config.toml
num_key_value_heads = 1
vocab_size = 2117
norm_place = "pre"
tie_word_embeddings = "early"
parallel_block = false
learning_rate = 0.00222
lr_mult_up = 1.42
schedule = "wsd"
max_seq_len = 256
dataset = "wikipedia_en"
Each number is 500 + 40 x the weight over its row's rms, rounded and kept within 0 to 999. Layers, rows and columns count from 0. Numbers have three digits each. The size before them is the row's rms in percent of the matrix's.

# layer 2 MLP up, 384x192, rms 0.116, rows 44-77, columns 64-127
111:446494499501483554502449508481448447497586542538523514487521533447533451486515473504516533437549519547539579552465440433527516465452519557494554461569563541463508544525474437421508465513525510
096:435427462465554563507527487431488394558535560567574539548479507488424497510519506434483476512533547532462532491510509541474505451553535457537540525398548515523485464524489563445537559491498537
104:500490548500492517486507497511524541500529530473520571412453510477526511532468494469518519510528516507556520505531538549459483490466454570477417474556417503438533512487487522452474448479490521
099:450451516491507462558480523515522504500438537458536487449515476497551471523466488536547504528469543405449485522560521497457475432562500507449475482577491522524493501440512522527455481590510506
103:414450501481442506500568499491493474518468569475500492435432435509449517515516537518507475498505519482531456455577524571523469480494477523575517513501517460518451638492554517524573437520511485
098:470453491570513467533586427564485520489560554493501514469519454553447498503483477466500505461489524541474438459498491502484489547506486427496481530459548511450522528487508582452494532584506496
100:496525495480459506518477488488466522485453426607429526491519455587563540495439480481440497458513557557464527495582474474494454489509509493438481498464453434513532555500450458507479422399486479
104:478498505504543503581503505475456515490416577469571509424421466483510596526476491509531525499528529475547534563502529477509559571486446502502487513508528513489456516542481532466420516491545534
100:536532476499492530508472450519451535492498528490488540511491549457479471468462536536493549475496493467542470561458473524486465552510517431502461520441490482520442480527541465516510447397481503
102:509471528503484477493493463486465536490422490447496504489452560505536517523477542480542545495496475484478506529476448504520429510486455480468491513508538494620445517458537517523530435542499453
100:415501491456483414496485486502504471472573498418543486492496496501540488466533494503502442510425425482494534492513458472467528459561431573439491505551549449429463530488511521513497535503442508
102:461491536479558482448531583503603594533455445542433511463523570511476528496479458500414563492472579561484470494492565440489484498513475540451490490518556527474505473482466484522434503513468515
092:451473554484553480556525543507495527565574440517421537512545435462541476425510526515537450409477453534486459514461478465471559519511520562497446471509477539534509460532493539423462516533472504
099:488449525488566475540541570494506507499500489521550532498545608470461428524493513511499422525463533471533485586405559539563512544497504516512461530488487493420490455464511447573465446454489471
096:449453539534494455545441482477475463509540485464543485453493451497495543533479487489547484498470490467424528518456557497469407495533548483542565455439509493527480566465499449556617500406444486
101:469557550548447427498526580488469507505565495523492476504490488511464480511491514448449533534473431582507497424470511501500465470565550517504416524506485527455491438596524489507472426515501499
097:517507511419429431535506500390566461496540538495555510474494469517551484514476588522534475566524447524542454433437492493524512526500529468473575552482482424511463549483444542500531576448543514
104:459538504555506480567502533456514486491575533511520467495493453445495456458512497480535442405526496484444485534481531557506487552490475517477569488429466498481537539488448473522551482548575551
095:607498506456522473560520458512514525488559455527545535470418543413543535593539466547509501545557468568499537455484501484508524461471524461483528492456486510476506488535539490463522518425544504
107:475535499466467510477490497494512535536529507414508513494484526422493489456472515554487409453554509461516541509496464528597530463487435591506542486502451474511465542460504550531493528502539538
096:461466524538486514469415504524509510495511498524457528533543486502411550538511497523496420403475468537405511457390505488532479519574475506547449530443504441448549504512443519484525532550504517
101:571458515463464463518458523487453430497547503422490439469496519499499453533514520516515488577536497490494485463524507476411470584464507481494597487565464463466491554546397520530436512499484534
095:590451478487485477523481561499440505489643437465491503499519482453437487491564513543466474532427539467486504543492466487503465519523504461529501506438485468533484522457485482528497513520545491
109:518462548528496501505513447510442501469490524499519528480510517498506517524478547528534478436540481529495533572495461502470496448429517500508495487490500454516457600460424478548556509407510469
102:507484542467452476496475534521508498524529525442510495499502483449508526571571436541507487448552510510543503531530522531518548548531464489469473516547510535570469563467455530461425525507524494
100:527560478521543445517439462468597544489489493493477483548557539499519534566450494476502510485457456462454447543450559490512479465518542486449482543421524496423614480540480516555521470485503564
110:517542523521533479437568439512542522549531494451545520487475594484547439564453546485433533518454512485531431596504560522466448454487407501460488551580482495572511527503516579491428538474416573
100:479492487445538480490513537507433460521525519489495496496418490420435524463474517504509480415478505520459542500506478553500518490469539488526585500565484511512530497581472515509487498474523433
091:547518543503500452552471465500476412500497545474516438475510529494495517532520466563542425522586448474476492481558492532464424501457511499499448473488475515434440478496459484518555539485450457
089:553482469530570506478496527505441470513497531489545497462515499472464515490460497511507377515447371504503575486499548434534542446495519479511448554560523543539485556520496508478510473548546401
099:503400493467504493529564524481424538471422453494503528483466480514506532480457436460514569486523594485515531584526468474478462497556431514466463480526499568572509542477538517439535523565538575
100:531557551600530460484517554508489488480499490505451512495483456568483421501521508499502527467517510526528486445504500469539493549474474585498504589409484515553492438532482510524497519521512463
105:491430542491509572492464461538459476448528470533449462492476506545468564558467445527504461456569552410489518455462495453500446521533515549523505503525431479475440548480471459434509440408472453
100:522484453572450479518559493542438489473552533530472582440443563499488465441520492476464489454484460487479479504554482427471529496493481444556509437490511506439543539584450460587522463538391441
# layer 2 MLP down (transposed), 384x192, rms 0.0777, rows 44-76, columns 64-127
110:547510503517458505453455433532499440447470535531549468511505469536465492517565432486502427563518450518500440454488502530489482413470505480467508522480481392551448493485513511477546472543544487
091:486502552449544554503513542509516592526532511523485490542475470513468477504553510456511496471497508513452490466548590498496533511476487482488401518456513498532552480523508475474493445454492524
100:550504491469555491579426472499429573538494490531455522467578511484491496477429489533560531465528472497507522498387428463572537493489575483457486463489467433451534506495479443523512432490510548
098:544520496561479593515393495465496477521525491451549463478579481526481480480554496496488479449564521479466481447442554493533502484386547456550396561478457477486378514508494476479547495486531555
105:472511433452432504510590417466513527456519464397488514524522443538422468532510495474487474445498493527486437547492465477502499443491530535468507542485459453576459498562517522531546456494468426
102:590486445516463482498504509526519547602428495496481503558522528501510487580581525440508479550499496420487482481480524509536431508518490407508459485548523442478464488422453439538550472410489509
095:509483476466546529545472517441519519546576550550512501465476513541507536461474499500482474473455505526525486459465479479507529533537454518490527497479538504517510514481481424410486505495497591
110:495486518507507460444487484459515484484473460497530517484463562524540463533396465520494508502535477539485459489518471519478534535501511547528499525486521462524563471482475548435406562480561585
098:555551489483579454525568555556527483441522522512467537491518544547566480439565530437465488536526477497491512458530482496473509513521463456458561550467504530572459466414512495518517507441521514
097:483495458471435503391431518516510543425451462483512518528554489465460500541483476510546532543519503471446533463497461503483523517463497523492405515470453457462590492515499520464533469556543529
099:462534498560484577432591483555538502475450427467496463534434477537516533469463461503491482443549500485497531545575540463508542520436541463474435446524478520505524496431510544464520512512480560
100:526554541456493494501445545522486424559493506484480498532523510469521498512431457564563459454552437474525465589520523494498507442487458479491550495466504516509460539514479577498497518458521530
094:432489476453497517456474529444477536520442459385542416513460538553493442569537559496525519535472507496573515526524479467505480529468520466460532526521540563476476465494525533552543435413497462
090:529521490490493451540557443489558508562475470505504451442480495421509495501521451432487451526471490498454485436539542508440531516554468480558540489480467456523505425507512572414415463432489559
102:492476469490505481534503462498511481507510508516449461495557544565507505464514484505526452492458478513548477474571443449429499460525556560537495495520490516448524524510516477485473551531452541
101:468465501571475482501491538578430502411516500532545525471455430465556501486518446572535452500500466554520465500424462552487460451481505535443464510504454462511441467475501486441487564479531536
100:552496514481547458515501526476482557514478574487442509496529497501537471542510504530435513479506527515474496534478581538491491519567485534564569593554396493516469494498532513493546376468544431
105:510489459452554431529456465414497469472502412554521522512505540438537494531468568429438536433482498497483463506514554409503515477545541507513448563543465520509500518547489487529587529512511490
097:494524505525482556508474536545514541466538437440497566471516547518499512492517553476491527485488512493476507481463502465434502459469502496557570478481529501564459510500518472539528458545516496
105:520464483426466515497483481431471505462518486515516505491497591548505476481542509490476470475476487463493515511524509507469501515516418462473443501517468560517494448584482528452502495525477498
091:479532518499493523503448590480546524554476509491443479424464511484452460522561514455474467477519453556507529457427468429516535536458533475539542522503512499508549572491433456493553538518540500
102:496513460563532491515471474479470574563589510505475548456554491491490550502547581457495477482492494520578486533499486496493538547399492556441488589455516515446502454484456497516511527527505510
099:508488530539494527530544502544520550515448576451498515431462456522530474467632558495520478503519497495394511564539391444554502517482568497460506515475548516493567431540510501490508526499570544
112:530505466513497483459459487555507477465485487500480482530548532482464506522486544485554476437568534508512480517482456506476481468500523456496460496540481484526535555486457478528536490478502485
099:499478507558521459520471472499478516496453495503523386489496437479522551550580486492499507513531519511531502532497464482487553515489493521494510469483531540465486494487471488481506504533459472
101:504492524597507595528541464504514447499575463480454509493501545468523428593471512547443467505488488569527498433465418511516517478470483474522517524539537496454497503521497439552469542476476523
116:490503542521490542506469544492507407490491505448476544543548495513482470538434577459544494478472491535552512500565494484460482583485559480465503542474480444416482455501514509472516494543456561
100:467512429528492525486477516464548526597460451498483538491598526516498503460435510544538410529576522462484495537562459451497471504512547517492513460506515520510481557518500504468461454418552503
086:508409445488474418448527436498489517525471484476498527534490485476566484479521417490490547555528483520567491461527525464436491514538521548462551542570462557516486481499466508511416518518504523
099:501554526543511508479510506560465534525517481477483540497542502482427490529472435510476477486529537501454485502491505491463484492575533472492487468504492542468551408517541460508469467517476473
104:443509433494509480474474468530543501533565541448529513473505463520476562443545479533435479466446476504538479526477449477543497512574605473499505420496588571541545566493491436501527558474474499
105:517491485525518539584475555503524560456456473448504517480490506436476453549524489435532544556494466433519443466425529465455465531515419482517581474473545513477460516502546443535462473523501487
099:508486419438468526478504475416457478503468446456514414498453471507570552587529437482484520524529478473585479561445509557427499507493478528511508520485574475504491531492522561454439470504492503
# layer 2 MLP gate, 384x192, rms 0.117, rows 45-77, columns 64-127
095:534529499625510476498514393481513544438495421534537513474532398500541487583556458500542525424492481461564502487502502492592487525444484532490579441458465516500542454512471496506522522454469451
099:494467498511478482457499497499424474484510461515484481447489493523478505510489504561460445424502501569473420485574526552527435427408526523468497420582443484512454524510540497501497523479552490
104:449460464521487541523541509466532517477561473463575492488457458511444420545481416478589461409416496508501449481576477489500584498542526496465522538483530537487470449519526565471464503493516480
104:473497354511476465503501537456527554435527524496531476430453477533479539529438503517486513521488519501513487493488465520477461519496581553442468461539468467488485471509455508563527392501493459
101:482516527517466474551533567584527484451499449519553503475417481538447483481491486447557608482550402555422486510508503469438513471523451496533442448425472525481504524501477540543427552455456520
099:601532515472425480467549566477471550449496483575450494555465506445459476423394480546561530480551542488435544576551510566591483582537521566517460469467546520538531488513476581444486434499509443
100:459548468545583533447519537540466505522485518444486456518470521508450460475534481560537446494564447529524486536521533501472471569437570527476486423472463549440470519473449512454490508481571479
098:429519569507531513524525525501525468501513554478566422431505474480510510456539504486454392425526483512446443557471474495416510590468501485474550443564492451498517471484464469527476538468515436
098:558455451544461475508471527542431543527438441488514520498485494511488472533436541534508563520436470497477560462515492489466501540504509525531468497444508433537530465462457512456448479485615498
106:485450468529458522452500513559496498498466481539515488543467496435412512498554491501458476495500464458470451414519439505582527468501481491489492513500423515531473465524461505516487413486530495
106:491395473513506460410524508449446500457468481581534549479502488513437458571497503457451545484493534486554463439564575517442491470498485549453465509534459485517510507495479538508489523580494458
102:505425477451503477527499460489500480510484563581537529454454480474453441449515454520439483577494464537551546553555526495482526515558496498488588503513528537527480488475465452487524497486513500
100:532515518633440514430537544526513441496510499461527457511443402444462510477481522467496488467490523472547521501533419461484505567557535478461496460560470518553507458496487520469499436515469497
108:497522469511512521443510508519527501547543460548512564388499508530464469469474485392448476512477505586417516448477477504506518483535547509503520490478447476501588499509493493492471469519533446
106:520469476540439471491525564570514440504537468543457482478548486443579476542464495487497573604533506514540487633436495499507464557493572462471442537594515524533480418509505495490463474520485500
098:468535483526473491524538535460532592486498512532493591531505443578462469424462479537481497502533545494501541533510521482500529488554518528452537532538434572514507442515496493462438502446467551
101:484477495473477456531481529484438515573507513421447465496528453502409584508533530497517494560451487543474538481454524467523569520497470507500475507460473504466516559474474541506497503520481468
090:587516452444493484531460562493459510470496532497415489512578507467481508511489474516507473555500545526458497551498519497533485566553442492513514484473492501526523462548513487538513523381501585
101:547448457506502505559552482484410554449502503533491443436455503585536542492511431495484530422472474497489490454531473521503540510420530419559537428469523455490534543463529413470564468485492488
099:453506467442552508484538542514544447521540478470568448524510469540554529471473512468413509515500549532534480516557462536502563500449522511519485551544476548571440512518486464529503479436500453
103:490537505507427535486569462485491524522558463487550547484428499540422494410542491448563470523450455475508443472459443544414498509463487527542524529582513565501436499514484565521531478512476491
094:500463494503554528568476549493458451554510457511465471437491519553472466449444484591541500525518408496540510518534420525562565564468502450534511450500461447463526563469487440490484474511540577
094:482493496521517486473527483448510443539519484449475471498490550528433460566493548483532496479546474577505479473453511478433487457475484531570447511497446425461496498521412462562475502484471467
096:432483489501520537491567461504516457546499518468505416516483412538532543491473476491515580540458521496533497446542486510482515501503526489478516509434550515414506449472434471475528469519496402
104:601534434505472548538518484579527460599501432534531388491496477465552477575551495522486496553506554541478468532446493471551537498581503427434474458524514562529496462517485510447461510411529482
106:476499467442500484479544600463567548480486514581558451450505538481467472533555437505453489484516537440520478488520445533526487555554487517479456486527484551495541485488457530497492531484495538
106:467491448524455532453537527556477504492525499515603508521366467446450508523579514486486453521570454475464546500472467489530528466495500527532479486482553511472517558477496448492541460542483510
092:524458515530495449472480457552431438489471582436509537519469442405429428510530478498508440528592493509477576526426489480476540480482518459479478500486564500419509497535495482468508483515499500
099:456484445525525505486563468455522522486547437485503555557498550507450439533428508483514544470474497514490529475448510510517549511527454564423481551529476532527533447473485504485517433455542523
107:505408444544489493467489503473504494533557508481516458510470455532489517420589513482502526504507549454505420510472521483483512468582503570512541463503497524495525455440485464489531518494496408
100:479502508487502499394594537414457517553440472511508495387494477501527543554510502423483535519451466528499566429456437527426554550505482483544603508574509532510528442511455541522460531536498530
096:527484479603473547452517492529497501474596472449474451572540486515513522599483503516476491496517519504472491499481492479514573481466491489467478480565477496521487477490493484512481507561484476
100:518454511424490457539501468489497547564522527494554421508545449512431511536498504446525475543551504515458488521561505612552546565490513525545464488475537529494496445471507526523518518570501486